Each number is 500 + 40 x the weight over its row's rms, rounded and kept within 0 to 999. Layers, rows and columns count from 0. Numbers have three digits each. The size before them is the row's rms in percent of the matrix's.

# k: layer 4 attention key, 64x320, rms 0.0887, rows 31-58, columns 0-79
# q: layer 4 attention query, 320x320, rms 0.088, rows 32-58,96-122,160-186,224-250,288-314, columns 0-79
k31 104:516484526480519488465490556541432404469462521484458566533510539453497511492491563494512420506514454464504552535482473522470513474475495465512524515468529430535488522501439501485566581450469489523499455493530489544399555540511423502475511462
q32 102:518534512479435443458485549527484501493483451474547564506473575450481487584576486526419507526566520589465497486520439487477503412483461506555544441448481463540582516447487455499448515554496448502486526498464519455573476517628472502579545539
q96 102:502544451515442528498538552438516500560494579461515504489459415419530483602477458590488552489501485502531439538420553537472398492488507528541447529441493483492514466471525514435506547463534529539532519473479463481563435586504492533506513443
q160 105:514553505462530465458573518526556491530468511513512489468500498531459512543536483542454548438508527537472497438545512458551475573488542506521482517563485496574582553507497454555496504487549537500446481447467593478503513512507548546511484530
q224 098:537532459515471508481503463570492511496494392495439512573437531465558510524516504459467529550491489460479414510479485561545517427486513440514567457520533430405530573439508465557521497497482467441488467428507459465489459485493500544573515402
q288 100:536495502424453475485462534575516519504467474473495575544467439490522452462519525467503522486527455507430477511448460449512487449481499521479591486486518522457483469487464398477499586539500454468489463488469420454510496468466505462561528516
k32 106:502473504528510559507545435538474558469479516392429543530482548488509423501465562391424510472483531497453501504552482472525515485489539510469492529505593508457495542545523491506519468481444449488508508517472527485517506461499412477436480535
q33 095:535528510440494514469474506386538493558551483533484540495487521524507554528542544554597473566629440482436487468533483403533537541490512540479509560470436531484446500510452565533392515517493570515530472520497544437503469555515517452571476486
q97 108:538475507493543491457451521421552455492535490543476535501505509486455498464555438486428451484508464511487525571452446601436495606526425512568555548501519545491474445564465550556423435506526477580529478508510431501472565499598470537489514475
q161 106:451523459593514451536490505506587492463467535543543480561485508516484524492563497481530471497507441462471543479449543503495541443524486554467507523488492559473484431469422480480527495557462550516531440485489492511539476512484520458504464487
q225 111:417446467514540490522443513583524534518523477515539481526432498475454517482545592426599492490562496480460433417511483525489482552502385509522501484544497503492479543491493497481559519549507478478490514445428481496539489527467479519490491498
q289 103:497468467448539428547433519446528563528498462539533454401533446441494585488494484461491451520494545540533453555444482510447516545480508494494547479475541502490460581531487512525507500515507429468529501446488509530498577504438500476493453522
k33 109:499472523490444503554525547520558572489525511471463471446517520442551473491455473493491492543521530454548462590505534504529491519458459475564464473568553508448517556491465565556477551473490431564529542427489549457446515475524466426527521451
q34 120:536468492542607638479554504492513554543481474527481544513482481484531502497501538449531470444429462514449447489537465514554504511548489537511480557499496552550523458538483496539514553477473485568512447551587600482521530470489461562478464447
q98 104:514533453515575549444497499455514528519578471488457514488502523521466483464544486576443471500388459506495555495473457543469523502455524551520434524506527507508499489583486439538438504493495495533569487515514537444501492512511493444430562498
q162 095:510514494558483456440475492518555469495455450479401487460502456572543497554502463549506501538422481611484460496516497478500514486510492459568529527478516535453469481514512527525537491520530481496507478520519461448486567463565472449492510556
q226 107:538586499475479536506493473408492480530518490546450522528556499520545464467452473520447556617484494409462502472435496480462548472501508427533549529426515548551504526525489496510508474466547508459462516485440500466498524538524466506460537465
q290 105:480445458517493498508501519409491518518552529547419508572484496546506582493603499482491566559556521446485471498470448533515456495493422558504467491482521539458510500506485521547554495505531504513459517486515432484495483487441563535429493528
k34 107:517450510560493466478462464490448559456499492508555486487533595493535448503465449440491466529652516525463443513518516527537432502515417519538497556472573526448470464396487499530480430515504517540507508491461465447530456523487538550543441471
q35 098:502491519500396523500497535544523512537525553459488444503544489551494573529470500467546556617450494586524444436496513534523508533426495460487504472587534484557527434484506509454479511514466481463484483518489453529508469469453523434558503426
q99 101:512405555526478508448541433549477456498495429494444505520493512547489578470448532461516451466476577447537444440482488494466484481445502518486440511532487451487467496509397491475467552547558516454509468495436437524515576515449489516466552480
q163 087:527506569475470513517490493505484495490498549477460526517597471465490488517525439531503553554485425567448436500555494475537527506481467495567479474471525518546487509506538484510550450454526492433484519487477510559422423558502517499563474502
q227 112:539474455505530531511458510559471453467542495472520450386517506457530438538522529487518506506496492482474530484567426562484477484440498484505523454414552449523524547497557528470513565571484441521475520531486441447487487484480501507540499570
q291 102:562503562516492521475478469439516525541552527503555470540543465485496539511393508476565539505505523545507555482455440550505531436445452571447530444513536452506531519452530515610464597572484464490504488473498491448500469512495452368521519449
k35 108:466526576431513464509501501493499582541476552580514478490517502527504497508451463548523470487594519562557524508545437572541538474522471500516505506420556468385521454513449505584532547570482499535447468467552503480486453482487485488476471481
q36 105:445513518451496506510488420538524466539483496457420496451469510531575474579498498426428518500450554509572526522482442545481491509515553530495519492518494520563458485535467534543496489490570556479496552481522448489547517456546504499512493552
q100 108:459480501544472432538538492527518481516514509519536466498548474533466566493524526431512534529512574486492507477460461495505521580466479463474470436532511521492472581557476523470484459508477468446494416529521438505515473557523416493442458465
q164 101:458541522547461397504571459458579452482508501487561408524545495396433459531493499528417558492490527549504463505420509555524508574528467475501441435443471478557409528522507519493534510514485496482455480448530447556466554548515502451503514549
q228 102:573576478541504457466476458537444552503578548497541508552447521554472502503440486456540511515545461498530508479494479495428501506515514499509520489571445509596476477501391579487504506511504494444514542459442554512523460505530556542541520480
q292 097:494453497510433472477455517512497474471468520551494515509449495533535443496449530499552472511401506568504464480493514493543505549538485508465522512481535506447469460504463492491582480446459534560546446519546483533533430451467515410527502544
k36 107:495535515502547516487492528441474447530456500500525532462534522495532470502424481477544517506451523512519558520512502518537480467421480492497449508477557493465431547463494460480503495419491555607461507472577526514508471535523538484531548509
q37 104:477504497540463431466536539469457528539519556493551507551483497563576441408468477460483518535508480463456413519469464548541472510447492497451522536531550482457513429497551519429509523484502463526474466481526468462549475499537508498448542503
q101 110:437478535484430539492521529459520509480564505527526442465483518465493483472510440497529552479519528508498526484523482537416431450477464499466473519499491454441468521557545476566494540532596475464545550516467451540416545428489521510528475535
q165 100:516544484475482554510507487477464584495502436531478504492521519514471540463471488455535413571487484550503456512533438527535410459525486514474549584490464452457496520450468556429520554536502566487461493497528554551509464439452485536464504525
q229 097:565500512508500493476497496497431506542474490477495482526575455519504546463495456503535450493532451430542438534450555543456473497515523522497516518445490481429513517488447559483468513491438529522589499473469442452502510495500442485484580489
q293 109:499476556467513486473513464567452537462477484475471424489484527554547493534472483449572472463478557520503502458533452535563446485388473474494536459469483509524465575468495502423509517507445548485471417481485453531574463424523499540558504523
k37 104:491489545555553413479538504490496500459520503482512471500475424526555516506519533482515546484467553482585448516468458488535441549497494442520570447505440547532460568508467482414461466522474474446438522486558483557480469468533478461473482529
q38 112:528477502552480517508509478490495446475467516474512480436520562523538469511592534494482494532440474490532512481458555431519540489621476516524470527450509492516513521565492436515544478437448497542524560513507456530447519525552511477434504528
q102 120:558542496471501538534484419537460535558486493602504443511504479595583534496542535523463440518436468419501556537460443444541528558536537496499524484521529423563526443517485494444537499543502558550518470442492463502416522454507502533471510503
q166 093:419474481367477502488488430482445506504518464444552465488523523539547493570494474409577472460458474528496475523446501505455558523515505439490549474417460419506483479464478543484504499470443581461494443489501597524423542498529534479538503525
q230 110:487532469572448500509512459525459490520479474525471496609487431546549643636575514445471533498523439535501494512459476477472550486501480509454495476452551460448529514469465537518506566512511526522564462471477454518469489470477522476559506432
q294 094:423505468528550483461502444494486551544467514456573501524569463494543504462513487478442552475455510458482558523510487510448532538493557483505482471477542530499425488573550452517532474525506492396502467504465484424471513476460447458492503533
k38 109:471484553515517477458470511527541575484513513513511517458530516464501484450516473494473522495450530520501522531427451498511429500451507457548510495420610608504448546538492453514533522534498450504545517599540490422536486497517504515502484494
q39 105:492532392479531460456456505600432517494499493453565440552503451532441456503501449480390525507493490451493485430507469542498513440476558533433472485496518483526486589481507541447504466491479531458563551525495444465537429549519508475470531350
q103 107:461525476497518451584505489534463533484501546464546529527425538472458529480462536525448445516469496526461600536519440450551488451429466529518507452403495548412570538497467514479468518511502427501534624552463487517517471538483465550539481461
q167 106:467456450431515473469501531550485501548631553498551497492477459438500490513522430466459492564494500568435546574473518527505473540412501489522455518527603425567547486540522459448548506483493496414441489503542556452459505498442504566578502502
q231 111:514537472591487504499446508511423525497475449499486517494468416464453518426526510591505493546450458518440543439492480533595487451506568524504556482511570550530495532481485502441497478511496446520509480527426515537470475488524548499532461545
q295 117:504514429518456459404529502488501477465458483501587546526445430527491572528506479515600457543461518494436547500517516568481580451456484546487463483525481431517474467422470402516577495437490461493518500525544504539485489497488497519488436441
k39 099:530525380473450520454525486552509531501532522515485539522568439506543545547529504552521460457507495487406483491509467524452564494560537535484523511566471499508469465425486429452526428498418617510468487561555535491455448548504517507498434455
q40 109:511421527503416432489570452512461377512482508558449476489480578500440531556507572534563617476532524509505496464531533516455460514498391525474492496477465460513482558487475527517503527517511465461485522443405506528533504443534510466499505454
q104 110:540517499482498488529503511417504565481571528494547538509480549554435493526512508562440525459498600463538482502541496483594574409493426547470539533486444453528528584515520479471509509413444542541468514569476503530540481567565497490440497531
q168 092:475547503477533479529560532550511511433529533467490464506546509523468477436501513461478533473486500456487620429549522509482503530458525510491516485517507502529538462533558511477583568547590509573513477442444404549484505540468431552529531602
q232 104:511482557509469470553509538460481514542543512464464436486563534472475530571463539507490473486500511528483555499504472500452499503569473502546550557452474444459498478447448457542466538448473508465563474463467504496506438472462511437553478516
q296 101:507505517543489601449549506523503500458482494447483532498522531436515436469533523446520549454455446457465494594538564518551573486523459525543502504531560533511541477486455570454465514482460508456513513422492508584524435501508537436570540542
k40 106:459456439476498574481487537573515445553472523452485571516542504466496500470510498472531452541470448566447464470497507511494578548431436582490515501490478523486530474523484533519527546522558545388458430492558512525519492413437553488548528472
q41 101:484487472582538572460500531540492502496590420552489504496425524467446524522605550588563474508560435474525488522537525487580496527506452546543508466437511603533454523535490528535530501464536481488501466491454523504445555455542436494506469502
q105 113:530453517568460480556517537431445515459515567484522538532458502515510411487474559523484490513512558533512518490515503508522466505496446505510526493448511480496564488514514503536548473459454495491510455515474508473471432522564455516449522477
q169 096:507493486511446555499497439507559432530572487479437511501486526522492495452534505567475528507422525518434353510450530460458507483516423483493425551451502540478557527539502508462508445428506478421424522551508521454537481485531450478532594509
q233 093:426489483513429624503554501587459493493514530508490477551492527528559528542514454536396469503549492578492441534463437578440502483495467470512537507488522564423532450475443558501525485470519521597469472496501464506479471454556513426508499447
q297 099:573446504450472522456564457553462547507530498484548514620568475490522519574592531533472490521561524465490521569457513478526426522424532457484524488563563528490444473543452535499519503528526532511479530472524515492462423509546457541422427502
k41 101:575522468432487552470483560512521532429534467556469520461482483506490489499481420542435511505486550504472555508526547454542502514548541521518490535517459524529444514446505573519472511514488514460507490501460540526550561411479487503437512486
q42 107:536470534498445469560457518557481419483539536456465461542444458431469464567515488496498478545571490485468537446492568488486560450515477471484490447483456433435457503518524535430486484483542527594527436471461508507484474501536547503479494434
q106 105:398504487452597518538545513510524544408447563500452542572485549443419509435527483554458499454462496516491568563476538526517625527523533527473464458485479533468485499516497502438531527505494496507547459508451476553570531535476472496493466496
q170 101:425471488469472555527534503462531513514574522524428531508451442400478483449530518455472574473506515502470554494519504488485471513522527530529428453459539483572552517494493507478481502506563482552443558477488459560486479552501509519524472507
q234 108:468489506527501551494467503535562463498528539493490490470461478417469534489524467522476483455493527493544504566545555483518507503454482479466482454506562459498482492521534538425527455452583479504425504497503514485491546508497535407444494537
q298 111:483468429420535615546488486470520448502471567429475494552413478449469461575498463525509536539559503471540565511438471557482487498474534520467440428527443469543508517489458471472544580450448580547412455520414494543574525474458527498521490488
k42 111:570487480427520481524472455555488450528514461426491392496457572516483465501523518523592556482438477526466486490445459431521430506568496551499531465489506511516455454513499482561505493417515530544564477526462489535517514521515493585541534523
q43 104:419523519514533495499529545493549459547472540519513525554494480431375499531500530479479489502523487492568447507568557594462466538465536541481537476587486525477501465483559535549425478495550539533474550471440449494461503447502434516497493536
q107 108:464544502516512546414565525471537485506588504433521501546546517526539541468486463509588484448480512472548495450536431586436450504386580491499547451514492473519518481486418505539483549494550487512531494510537511463467541498490435479553469500
q171 092:477510494492517519517537545541469496511482541470501544569534480540567550485482572532511463449515483434499488544586471452602520592528458496464504498539553551429472462470461519532469463540486466512435456467560467525526513532420480449516499525
q235 102:527463517431457524470510484515540522480547453527474487509446501477628526573459510504470545493493513513502556528494450448627541494490504502448524576460593463385480527459431451496492535500506454517449442444444489452509476533524488467507520523
q299 113:481535541514485485448479547535502489471516460543519511554560526510503527530496512528555496524519461501477481558523502568545483527485524566513482503552517484450599487497486435509568574569479521520450571551463508501477492522482450426529508485
k43 100:501503490580466443436432495484480520461493506459460469502554537395444481541470474495418538545436512552567546476494505550514467480623483524485435576467458477554504432436521479413420522538471525540526447534492604543477469500493482469493542501
q44 107:493544386479505481497485523430567545481472498536506460472485473455554512429489478529533495510479496569495508445538556516526522455533528518478428530445518536522618454449453469541496504515420467509496489503488422485525486531480478546509523468
q108 112:549473476550469522524452542503501501540453572500443522476448419471546528505474528512500535450531493575426505473414487458516476498497434473423548509507524520529537505468544452520525420473475478562488425506416460548529507556566441564501507444
q172 105:480398519561486537466446516502470532538567493465510482561488570512514504536395499487445549493525520562504515538465471496555546494486555523537528500474506438548550518501462562505452538473486542533483477465521468530470513496505478555515506524
q236 097:512451473436518563606449517501522532530484521498493552423481499477449450505532524479493545481433536430454572521499467485603484459484492561490507498421525513455403493538478477531513546531485484437433488464494484514471510540423486493523533490
q300 104:530435445583486513522481499470480518564462559524484479549452503480523477499505457532455594482505472606464515563483457515483476516539462459507403455426524450506572521488416523518472497480417459473509493461491530516519505516536506457554525457
k44 104:488531506481518538514546545467493468522547500472528522457491464496530542531532502553512493501417517510538577522466529530439490539487452492532515449470462514490489521530496517461466538469502481409496532475557505492465486550611595434501469537
q45 102:474523505488482465552527520532555483547440483540475489566501463491619476503502545589468479547552468509540524491493536498483558541538458465485548499495530524501434444449517519556514533601482491545451503481516545472525461487538547554498503554
q109 105:459528504468510464531494581552582510519481515491485511444570484489551461576526507515491486445527513518490509466534512551502520501571562488416519480506491500447522479464523426600523511512548496416465500503533417494425482547492432521508534547
q173 097:516460486444447449510487561497544405489433490530467518420487477463448503542501437500427489487528485451511559480515547509557491530490442555474503524483508530476412515531543447489475474437507485536481520506537478548478518551441568472482537509
q237 106:445505492457513499507470493555510507435519554471537464505448549525585450412520527506495528474526488575476544496451464531417504500513536468499525449469490450407505423491598520473453560488499519530469470511491502456544476551526481474463500507
q301 113:505563519495486443481493498544547558513498509485430509523492541539498550518423501471555552421455507520470477462562540505507570489482484491398543442541530570499506474479549502531453487612548513497490519473436521402478432538454493461488495460
k45 107:464559479501441464443533449550501476543507489516505515512504467471509544489506487467578523422463477525521400487491476525465560431431463538484517488552543523497512454513545466546497506497560560525500564432482474534493480500478470409497439481
q46 100:502534548589483524482520512563471542496514474515570538476484532519510500449517439416450502491485485544482472504532523470473483492476503513519520447498451492547562521576479450513515453494485400548479450499551464498497498546518481447449492488
q110 112:465481479520467534504516488484459484466551473498516508537523545520522501497490468540498506546547454472428527566393511542484539501439449516542533487477537459447535526594491613508442580449472475483428580516434545512514522502573496504476473523
q174 105:461577512501535525472455569513445585477561488460559516472518549583576471500450426435509532517481557489517436537557498465496520468422475425457564521517539453524501561460495527560487507535502444516566469532514536528489474438493451527509506453
q238 100:435550482440476486466516491486515486456527529480491579557513534517443549434516494565495498461486530512535515612493459500464445515504452466503514494491495435477502563591444546449501548576522445524483477495501480482496490475525472496512482469
q302 107:470499562480485414580520578421514486459503546468487523501539488467509557501471457487468457502522463495435463471514600498456480486606538560446498500496500528411526556547543520535538495491486450493485527582400468497422431546485470489479429506
k46 106:521470545545534468483527532482448498556421511510517542451507548463455445473526534485486468504532515500525451472499528485490432446586511462428517522500503418584477564518562460484494520468491511446522462507496521505426427538504458456461486490
q47 100:492448535481551456495490476447468506473577530426471505526547450465544519532489466481571528513517459514519403485559513457515512526482466546513478484429451544453483510524556533489447472479572510550416503526486499492530504484501516427538428484
q111 109:524490488504529483515558438509543532481471525521529460531447520550500476526439512485505500527537512544523516567498492430566515544497518440456495536486498520430490491486525506553455475505458523462457513481498474519511393437473537524522553534
q175 102:546487509556472454549502521509473555525426559538435487466485529498453519500472444512419469455492540485474447539548561518603489486526479514481474592533489484415529566511491510502467443502501456463491518473540511489497423473473529491516542493
q239 105:536531552536519437582500488495457470565492480471507517470515454489598517544500496538550447452409443490436540544533493470483461497466415471524443515450515506453398480475514423553481491502545489471534467530501571491515527540475529522559562454
q303 103:466542535567549460528462498460468482543523539418499542477513536534518506456459437525455477493614632522510650554523514525469510525457476468499432462473376471493561473475418467552484506472534464421461490486556543469496503489493478440505508519
k47 109:558557453532605557568450553402535406535517491497427498441479452564542498565513423555506495385477521528496538452532571542524521473503494469513507494425459447544507506458494485607529542546482545463481529481528508486482544512510518459488554547
q48 098:502499588482549499450517578534564420491504519489501531489519552534539426482487537505573473543437471534435509475462496461392502518439566465555505460520509537577435475488490478461598527506498475474534460477492548538559501538496533488537501539
q112 116:538579461524545419445495504457496464549465540458536506511484534477481505510567489441458462446490458523486475485515578509471534439546545470516477510472492428544488493479453506459549465515524514450425481479490486552472462495457459501562505517
q176 099:503616545488566559467521538546494483484579528464476534532613520513416468519466476469553527491483514450512471475514578589464546492490533506501487470528475457553540484522512570633508498534520506490493543530499498472435492484458442490522526511
q240 103:505559508567524509479504475450556538545500539480487544510519484568492476396494506546455517440512531510504577528504504527490515520469513551475446483514522486449512534542460574565578425455509517459439508495467537486468496448431465464476451532
q304 104:561538552510561420487481524488552486517486487477567483544545500476443512496539502434513522519452462559562503531516536447510515488474542477397462539540467507515480554520493430541566498562491514505521486440505479527437544416438510487479436538
k48 101:451479556509514520477517466429501495524458504529497501574494437495487546484497546516481485538432475561481466575464572401531524509437464555449478519538512544443515522468468467484492482500497548526533534445520466533427492491499463538415409461
q49 103:484558437542472480483503475494522526505509524442499594498414440530418604512522476542499533530484477497484531569492473538501482537461556546470448500467452519485533530559475468510512516522461519468435464515462502604476528432472510536517537541
q113 108:541551509411517477495504578425475440489519489568515516487502526406549563580528484464553523469573573531557452508541588492495548525451488505501530503499524489504545528418497406513513504481481425472406548510445500520500506542482505444495526509
q177 105:497527482541481496451462532495510505474532490534440529524487557493452467515565559462515524551534474557406627473528478502483537430499429482477511456525503540534534501425540544463530565526519498484489445412535470483461445495510476559538464544
q241 095:492500484527444503562497451487522510539516555469520482471483528514546510568546497453560468555481534473463534457513487524455505456489515528541506470483552492543433506433541502514555494443472478509466436536452499580560556513531477616514557472
q305 103:511446479527470506474466483461555474483550458504469543519493485509475521527482532537527492478543484501542506474506542469473464492454502541551510486463490531523493514487461460544478488504463553494450488508413521494387517570459515490541572487
k49 107:459493573503488488561516409504580559498525506479467574546519462516414549500489511500467506461475544530476439500492496499488590504546463541515484497539505448537487460558570526462480449455526574552537470480502469562500525535473506443540515519
q50 100:439442424584508590520442524463454534468526519505494514510549540476436510493464524495555466444556464423482454492527530556505566480438493514504493490457503512518539464538478446536585469431535485480514567513508441496492523465486407508423513478
q114 103:400450581532477563482431548517364506484533516486503408426554421426476465553483491549498509453501434519459473467486580460466532477499480544519520472455520487558481429463541547480527473460435461566519526502561482447506492500432542474447512570
q178 100:509464503469567534465452475530527526472429517453526408495527480487499474438531478448482473534446484512514528477451441435534461537448594507547458400453545439501516527543517528450516543554469506502506522482505464416517537528541498535561537544
q242 106:442503482519455559515568579443463485520496510473465519510545495564551462518515500459484509460556407525517500552485485582454421486504498583526506456510485489521498410467505471488477456451463418509514536557585534521461501562460489493481528494
q306 108:454495457457513514506502522523518531462463487576505461556490473501507454484483517546511434511522557461543498511416467487474465473506551563392542480517461617540503477455485550397514524521454448536459516475588447480495505527518525481449529511
k50 103:434527416509481498550491494482469441509481471557535528522444579594505517449464443514503523499440576506500505513530497490514469432526473486464522502508505569464544510494407520496496487556457500538560499490559503581425499594481507553485529458
q51 111:460483518489447478525495442446488514495494454508559470537425433466489518500549526506491550427522526456440527481539478494484535544457493426475520449496568583418513475424491526580473516512468562500516514453507505509544527524454538524541412491
q115 104:448524498437501471515519463504433529463494422539588458517532548464519503522563467549492457428497480570587439519483577501521514529520489507483483523487451426473493468482528471510497511467533470513489526471470517504441508483473501518534540562
q179 101:503537539432522512508534456501521507458520546468508468575450507535452541589533481514466505413512495525466652464534494504398595457452481517487509438445515510503489518476489489494552474462438504522522476425435475507510541522513500510523506596
q243 100:430451482577521495538491488477500444517481407492529521590460515522464496565529491522532547436538510485460449524544521528440575496558502528422541506536481490522424533513517519564504476569449488397537498478506480541455448412562513474542521552
q307 108:472481481480505508507554489511468470509553534470449485529460446467498544508506572499472503483490519526451438542444475514506511483512568509452574448491464460549495537514487478589513502556516524537491447440498482521454516515530493500519495526
k51 101:507466455486518416497562518554452479477492511511516576523543553431481507453466577458498479485515548527455458463501490502520521568493513521542542472547466577499395513485520508531466496474527480449444482531475504488542518479597486505504513478
q52 099:556524447493573500530498544479483528533560509578519547466494493520558492569543471527492522524477514555557440578529504516521513473462497508509457475440512523446504452563508533444536494544546455484468521461527440489476524500497535521495494538
q116 106:528545523531467530450479502490485525575584488516478462548514502457503527479550469534535573553428440575543512556472514481439575506398491491532509435448450529531513433431554506485547567586538531468472447516518499528511508460446544472557519545
q180 097:508543542503437468471549477499510432495510454415581490492467521495483466502519488445519451386502462550529513525532576573476530538542534496529463492474468532518530409463504494483498438548489560544382524495500537527492450493475520515508525573
q244 099:475496523519523495456434504497420443472475468469450456513577524533567458505457550437564508412592519481483473531495488554595456486549525551528505476459469545489540497480469490464547520427475487552423525514476516536493556478449544552458501494
q308 116:438493462522468518503495520471526529469468480501530542496516604528436482522524460490507518493499506458566446519419499492508505478481529527571513508505499495518525489447462499526485577464469557545394511493509536529445537493549496452452471499
k52 106:456504422440489486489501450514522601443432487463566523495505576471476552506510500446516471465525487453472564445554465527499467536518516473505479473507505474527519501468462566630526457539469480558502528515493554573556510529542488444447563441
q53 103:416512472469544443487592535417522522448501494464561539494449458453467512471499464484501463499450473416504509548531455547499495513522443482492536523471515552522530473552497484512453521465483549554503495473498536493541509448510504490520510502
q117 117:440477499513528519517477511532472564579546554519445517577451536460429568479479524511535497492571472484440459574466491452553568482436571479539527465476529513479444478458476546522469512460455600537479478464468522502564469509514556550535514446
q181 101:470558460428555551500448493439543525564530497545485487526536570502541518454543521537421496484506476511465536529396509511474512452417463458490490587493554492477455442516444476518493538451483536456466519530499470504500491508616523503500523497
q245 093:509552516539526517421505524481484440492535527522533573498502575483464527515511452546489500491440535506532484556481480492430415408486458483545525520478501519499527522419452564531457575504481464533486484534475502454501512462523449499517525522
q309 104:417515446513528497466489571532494498503564512549468528478495529485534548475534471485570458503497512522477546517476607495530504390516515525515547501546545508449486420440439432492523473537448473509525487509500555511560501470508541508500515493
k53 107:457426493509504541474491496429488472556502546519532504537516451471480537554482500447528474475493536604501544505461574524548503467480503508474548570494491499485486443464458498551490506486505475588550457515501510427517470492509506446494550563
q54 109:494513448528534485491418552427567439457520507473534465509547497549494501449500497563529477511368464505497524531480485527481523540469522498490490514505577578540517455588475511551510511478493411555545475529614509493527447525500480500464447464
q118 098:499574472497503539472479513524520425574478473493486453463570479498482507474474518545483513471440543523512511544551497526508488427468481455414513468477464455418466453501436495544452527510570528535507483477472488493482526506554511514548523474
q182 101:505618528618446524540485462516538463490460551485444489544499510527551517490455511468497524563482534518564522463495546451529519457469535521474477461476564563498518544471519487473468461502468526530565468544499494542455506463458463472465484594
q246 107:460548467529560521466488485517553463499540533524504561488507386460412538428566452494556460503402519512492438483445506463470525557543579484460464540538506578503549493599482446547479484421545489443541549505508484484425466480559549433485524504
q310 106:520511457500504540509530528528564527503511471521554502526519404536444563479533428484470524484495515566430510477511491604486549544512523501582482512558579584534525460515527547528550455555551478560541481442551526487480488498462532489521442460
k54 111:554583461473510567539512557531539493452559498570459517470429453474514525548547526469463532506465366476529534506511501501459494527485538446469502523497485478514478499423598463498519529548529487498515471561557516451490471487492471407437457528
q55 109:490530461469453489507480571500500489484569484440510503484503532467555463472404534493538483451531492512497481550424503450436499496475506460490569580515409439457487470456571489545411588544485505556450541566475467503472434610520499461553460463
q119 113:445518501549515470412462447498465572501494518529543531534461509483565473533428485496517513502510480555526444554550490606483522413549522505450473447468519527496535479499486567488487541497536506523469577456397517517579534477477493503503499538
q183 099:471475558528473519551494521518437491488516485470449507575534534494469533507423509472495565497533415476422491613514528493541523480456512549498490408478529487524512520461535482443547535498494564512526543467442490494546522478529516503466494531
q247 105:484501471495526548452510438577484528517456496528428455503489522560452513507470467524434517501545468516491520482471500454558529486433519497533503443430471523526506559473505504466477489431507494483425452515489568541514536535558502514526484494
q311 105:454457489527578479434489477475485484428473503491593465573549509552461441520430510497431579506503443496476439519507539468599550516459522502556526485491454450592474531450469569432495516508490487476479455487513546543534498473490420510546497520
k55 101:482458515483513523494457451498504436468426486476549430541529524514477477424460522488467461504496507494491492511389521438605553518534551480475554546496477506544450493487495443502495487486450548505475490503462502527510457464468543432478499497
q56 102:498398480432515481502496590461513577490569437526392543477459427469490517463502556528480536550565476556550568473476520484540562490468523516574509530433492547517473457470419446452483511508499549487485436468552606429534469514494497426430548525
q120 101:540454587420501466481546530482476468446526400544506469489427546503566612502532465448534577471537426525519474508468586496428620566571514495535498496549549518542554576482501494536533575470514523494455545492518501532505426433449467476491473513
q184 104:517552574553502516495527631547489516452452457474503545439536507471509490412477459518451472431524492527570455530609604552505489505457482486492462508512565469531554559517502523467510534471583455544508502550535438481542541461475518489430490533
q248 100:470490496459535543501486494522557518491485474454438534467490587496525501532474509499546516595497491502519457487491509485524492499507540420481508588474469459502494424442421494498442510475508540501473577559522559506542525515479498453459465376
q312 105:498459530512557512540446547497511592486442474495389446474517443496501502488509478540527584534431550533537531545574527503532475491523461479585492533459499495505442513419481474414553498578556481465483501516517534507568492504508581543466480508
k56 106:529538472533485457545461476445541490555502474588434534491506474447477483476467497476539465557540563561480546541525510487475410519496529521508506541470450514460453465474479483473479490529478519490466487458531558474543502442595496512449518408
q57 112:515451481512517516438462523549461565530596519477440500475556473528526545504498442523504486500529503431503584475467564549505509577455492501495468538412576538515524511570517459525500554465480485490497533536481486517462507513485466528533523464
q121 106:496432504475512558456444493419461478439469411474479526444545624473555488475555471487536479553425524474513502584501468581528417525536468474482579537525522488536437455568560497464494583446555513429464551548558483542480516526408505534490469512
q185 093:456482502459558514512575449498502485501528485451519446501503482456419519496470368454525458422501497470529524557557490518522489468501477526522548508468511508490500460554473486474469517479485479443479503504509444525505493574455555468481543513
q249 103:466504460404489428476508463553422473434538531497535477525479561549499467528423488487446397432487500499590476509557489521501529480558500508453504441510514471512576456470497505510510460527502470494510486478464463525486476463440512493485555515
q313 105:549518468507486513511407513480457529499452491496493479490493480485457546464553493522505446513528476424504514500503452508493482528558471444532493578553486531486561497516412487501451482446477489500510574486505555515471471510449455587559502491
k57 105:519560447527514427561454548572485496501588468521469506547457516539439494492479517466423504518552463456522447531545499490531501522538461508548473466498488487458562519521479540530435480464547516512545538451529503442493513504522397525435446453
q58 102:483431526488502471493430482463496538489492489447418484532518528533475468488507492481530488568557524498440479571496453494512449487542462494527496602548513520512479437497492422453408509497500501487588462543588423484578530526527485440519500538
q122 107:474475463478531514581557519486504521502601554564487475440554490588534515529570509485514501493491531470537486477473470513576480444531498536492553576467491536508537471463509471510483522493392553527518563487522536514516504520497502593447444555
q186 102:504538546490475504529574429533502462474466555498499460512455461520505532467498490553472536472526521509521492467497576494545492451552495609487505580493481503503545455428484418477511480509445561530518565479516504577427508500476497480477497562
q250 101:489387554489422565476542465533484422473479524507487446490466524475572439517513480496532501460521472507500503472463530571487462531487492546518514475494543499499518436501497536506492568494477542550439522551517466485482509523497506549490512561
q314 106:484461549398434412450478461498538486521517536504529535544554495471527465528528498502437514485503457431548510430540555459552459490456478478467491528448425463443404489512421451502558559468495489466457528473478452526458530524483514534492497539
k58 103:511469522433525476465540440518493446549480412503521476521498558425579460539487530539493443522529488416483486464521439497624499474486498482530501481388439488501526491452453532528529503466512466477465469524447459519491573481480512524577546529